Weights of a small GPT-style language model, trained from scratch on English Wikipedia.
Architecture: RMSNorm before each block, rotary positions, no biases in attention or MLP, untied embeddings.
Each number is 500 + 40 x the weight over its row's rms, rounded and kept within 0 to 999. Layers, rows and columns count from 0. Numbers have three digits each. The size before them is the row's rms in percent of the matrix's.

# up: layer 6 MLP up, 320x96, rms 0.972, rows 101-110, columns 0-95
# down: layer 6 MLP down (transposed), 320x96, rms 0.444, rows 101-109, columns 0-95
# gate: layer 6 MLP gate, 320x96, rms 0.888, rows 102-110, columns 0-95
up101 101:450504394511465442538522487423494493449512552494517464480466548545508565518471556535484440578521460559533535473438447504531554472507525489458470542527493408466428411557519485466488528536496494500520511424455513474573513508540450483503489518435567503485528472540454494526521535490472483474
down101 106:530544592530516557533529546510474515542493514472602476516471491462473463449570478467550515487453554468494480485461555500523517525496417477506482491499515439540533483503462470558470477511494507448402555571521531401486523510501497501506611537502469520532502479500553419545475457482543527544
gate102 100:490529485563428561510500500584456426482527515496557451497512525504474475530470502491432555508487511527476474544578485488541456510447508565538422516450496530520524526526558454442507440581492561434497477461506481500480556460434468465491587532488472476555442533541443511461496502471503549552
up102 107:514467481533504497535532462499497478508499535534470497539436459494522482439558510512516505468477520465443519512449467486484548471539586503456516450511541484507466497538520448475499479526486527447458506565450507476467443534451596469549624429439429490493507523500374525485465515548510569541
down102 104:468544433441603529513531415492541520494520501557459448436491501533521475494464487470457475483474562476488600487493523524491497520477527496447444419423548544538496456439507483458518494484508538512501495527519452411462488465491582471514489531516510447489511490520434532525468501461588426505
gate103 096:505440529481529434433447468485549506556474527473447506453525524468486502493512550557456479487480530496495459525459543507499523549432630436526524481498554525427469589498434486546517524512535511458489535506386510492458439497485524475461526417502584522502476525541513496527500492534459490481
up103 095:491512461554522432510513519455506425516505535469529462472477419506544509545484505483506547526538468471524487538528495462447512463572564494447519488564487438456555518465498491464529431494531526509487485457521541538482541499563493423507423497541582513445460581549455484456617473477493545491
down103 096:466466566451479512506546532519586491523450429537482484539476490481465514513528439549516488454444447476428528518402529566468485457474538465470499458452454495458525533450592441481517529486495511515547551555485547387488477519553482482574472459507541537498536475469490469485523479499534553519
gate104 099:499423495416531441545468478395449606521520526547519470513554475541478477498498515484434491474437513514486529477460476500482532488495519476494445588465544512543487442505551513527525534502511582477518506501579506581479508523428537491501511592463476445522467511445485518421459488491504487502
up104 094:537517526452449437540474487504509468523470515481556462545532562510465463551456481477514491481522441506544543442511540504516548485428463507551469496478460501469480476512504498537504443521404475565472573536392445454457443503488394524476519499417489520490571533504503509496486594524467532506
down104 096:453493456469530512469549474474536492572464545568563569443515502441488461467503535531453408552536451469477528432485538539499554563466581458430434468462512481505490515449480520482504475568486482469478523401546495571529505492523518495486483485576532537546495502483439474469522453500541508494
gate105 105:544474406560492443482543502456424446512470590536505504549501459412507501529539554517467514496505477498422518484545476518549370540484514522486524459502466442479548497496472552529529499483517492530493554479530498444485522517536538465482449473532425458530518487492451544504432456484524498586
up105 103:435451442561491500497585526466490441436527481550516514489565499463599518459534550546480601504536540510518473520494411523454555501507523520480500511508484504552525590517517489525453498505564527521443463522485505431490476540484546570500538535504491517475537489561564458552562491452525508525
down105 105:523509553536494490512428501529539519500450468478504511479492576512450485520427493459539492475474470490469444460501490467426419458458539546518527540420566483553525568549521471534473526492565549445508541495530525558624490453538485568474487508497552451530568517530485554526499542514539464522
gate106 096:474436543463515569506507464569509475507492493502462487441526516536569415453512569509506516545481441539534513513525488489511421403584460461462496526499518457512527513505527509514524583498521493497549519520459438490496520493379520486475450467540482590529560554456530509544452471491467534482
up106 093:491566494503539529493503496465489518420458521502494498511464501505510555451526443493489444451501591521392484560464539496532541461455495428525497545513515484471479486481529502460488472502430479507458517475524526570529415438535456589483460462414564454456460490549449531451449539493470525522
down106 098:575469524536504444523449500532527458521489412530447515437565429423462520462494490524538493427499491480531461452496451527435567482478481489497479508499483451452464496530473597509579535495489552482436498508513523501447553493491528490481456433442454454434436485535493545471519578485494518489
gate107 093:550558511448537433535516520481451501384486486447482481488534505563442489497462488391456468483510438572522521556539485553534504420557496522517459516584502496460510509531509539511479490519500552488431561513486597502501568477470508443485528466506531537476465516501523484450539451469524548486
up107 097:490495416504491430446499516512542501549478571449574558474505442509550504492548510490523525530620502450460485515528474455452566475435491505490472456439513492539467458527448501474471430569469509415534492480486465469483515513523520507510487555592518506499501402538527484494477544508473566519
down107 091:532493540446519498471538580496457431509540535525478481459532505436569536609521480405486518514570420551534565466501507501487535524528505516548549511508488464515489476521525499493601461488489521549523556527432540478508525468525456480444538429475413485496520473520551504481541513563462522492
gate108 102:486485448528521509474456490492515496437490463461488498525539530488492570460550526493491558438483470568510512458436474458451349470470535536557505502422521497513571521492562501446529568517503555504459495534514528424493467555478508416465493503500545488553481544452510507492570514518501427525
up108 108:564510477490482464477495521461458420430539488480512527559555448503422557476505522536508471476461539499582463543473465442508535499566583514461506498468519474484552507504548602557518449420496498526505456511488463507488441477478484488519578516536572570523469449477495562477455515498444527469
down108 107:521462495572465505563548521446474536548490453538528520558527465523543512463533514522499523506463472530456537512496541524470531488541394486509533447490471522561537500453522525475518624516468541544545463482469494563554534503493477559563519511480401515513517486544451476490537498471538617534
gate109 103:523517450554511500511562510464504507482456484482486513525537477517528519485583584547450469469572518511483435477471480504503485388443469430492488523525438504483523466515491468504576442468446568577470538472463548477453430495492493481522483454484506374491525530459557429495484540498493492499
up109 098:449503537460591587547508444493445487524487511453506526541422499598463415517545534429527429582516461527503545458392497543486469514534504478514504501494518600574478523465476503510460520442482474557501476492486486481545487474509460467496495542480476437531564500521498500496503508485514507460
down109 100:467489505581458494501520603520503410425482496466454501512494566554498490577416511542467550566531518508506496516459535530423510560431479504500430515489517508511559509482478504469522483526536498518481544486574481538517474492527531571511545423541542475537507492452482547468533436509524441566
gate110 102:472498502532531507520462495517510481510498438459485491556532391462445501476500475531478480529583509514487569428506481497414445477466529503496499476503469480507468498411444527491552527563502561534565541477532581478427476459497520581489468454493520530494509492459490625491453451493440501474
up110 103:456552496544436485522569455475460503450488460467481539518482460491485489448474451507593468549579539544528562511502534486455474574526483498441511559453463460573491456552508560483545511540496471509527523538422550506488430483536494481466558466410446477527473479445490488520503486481462525425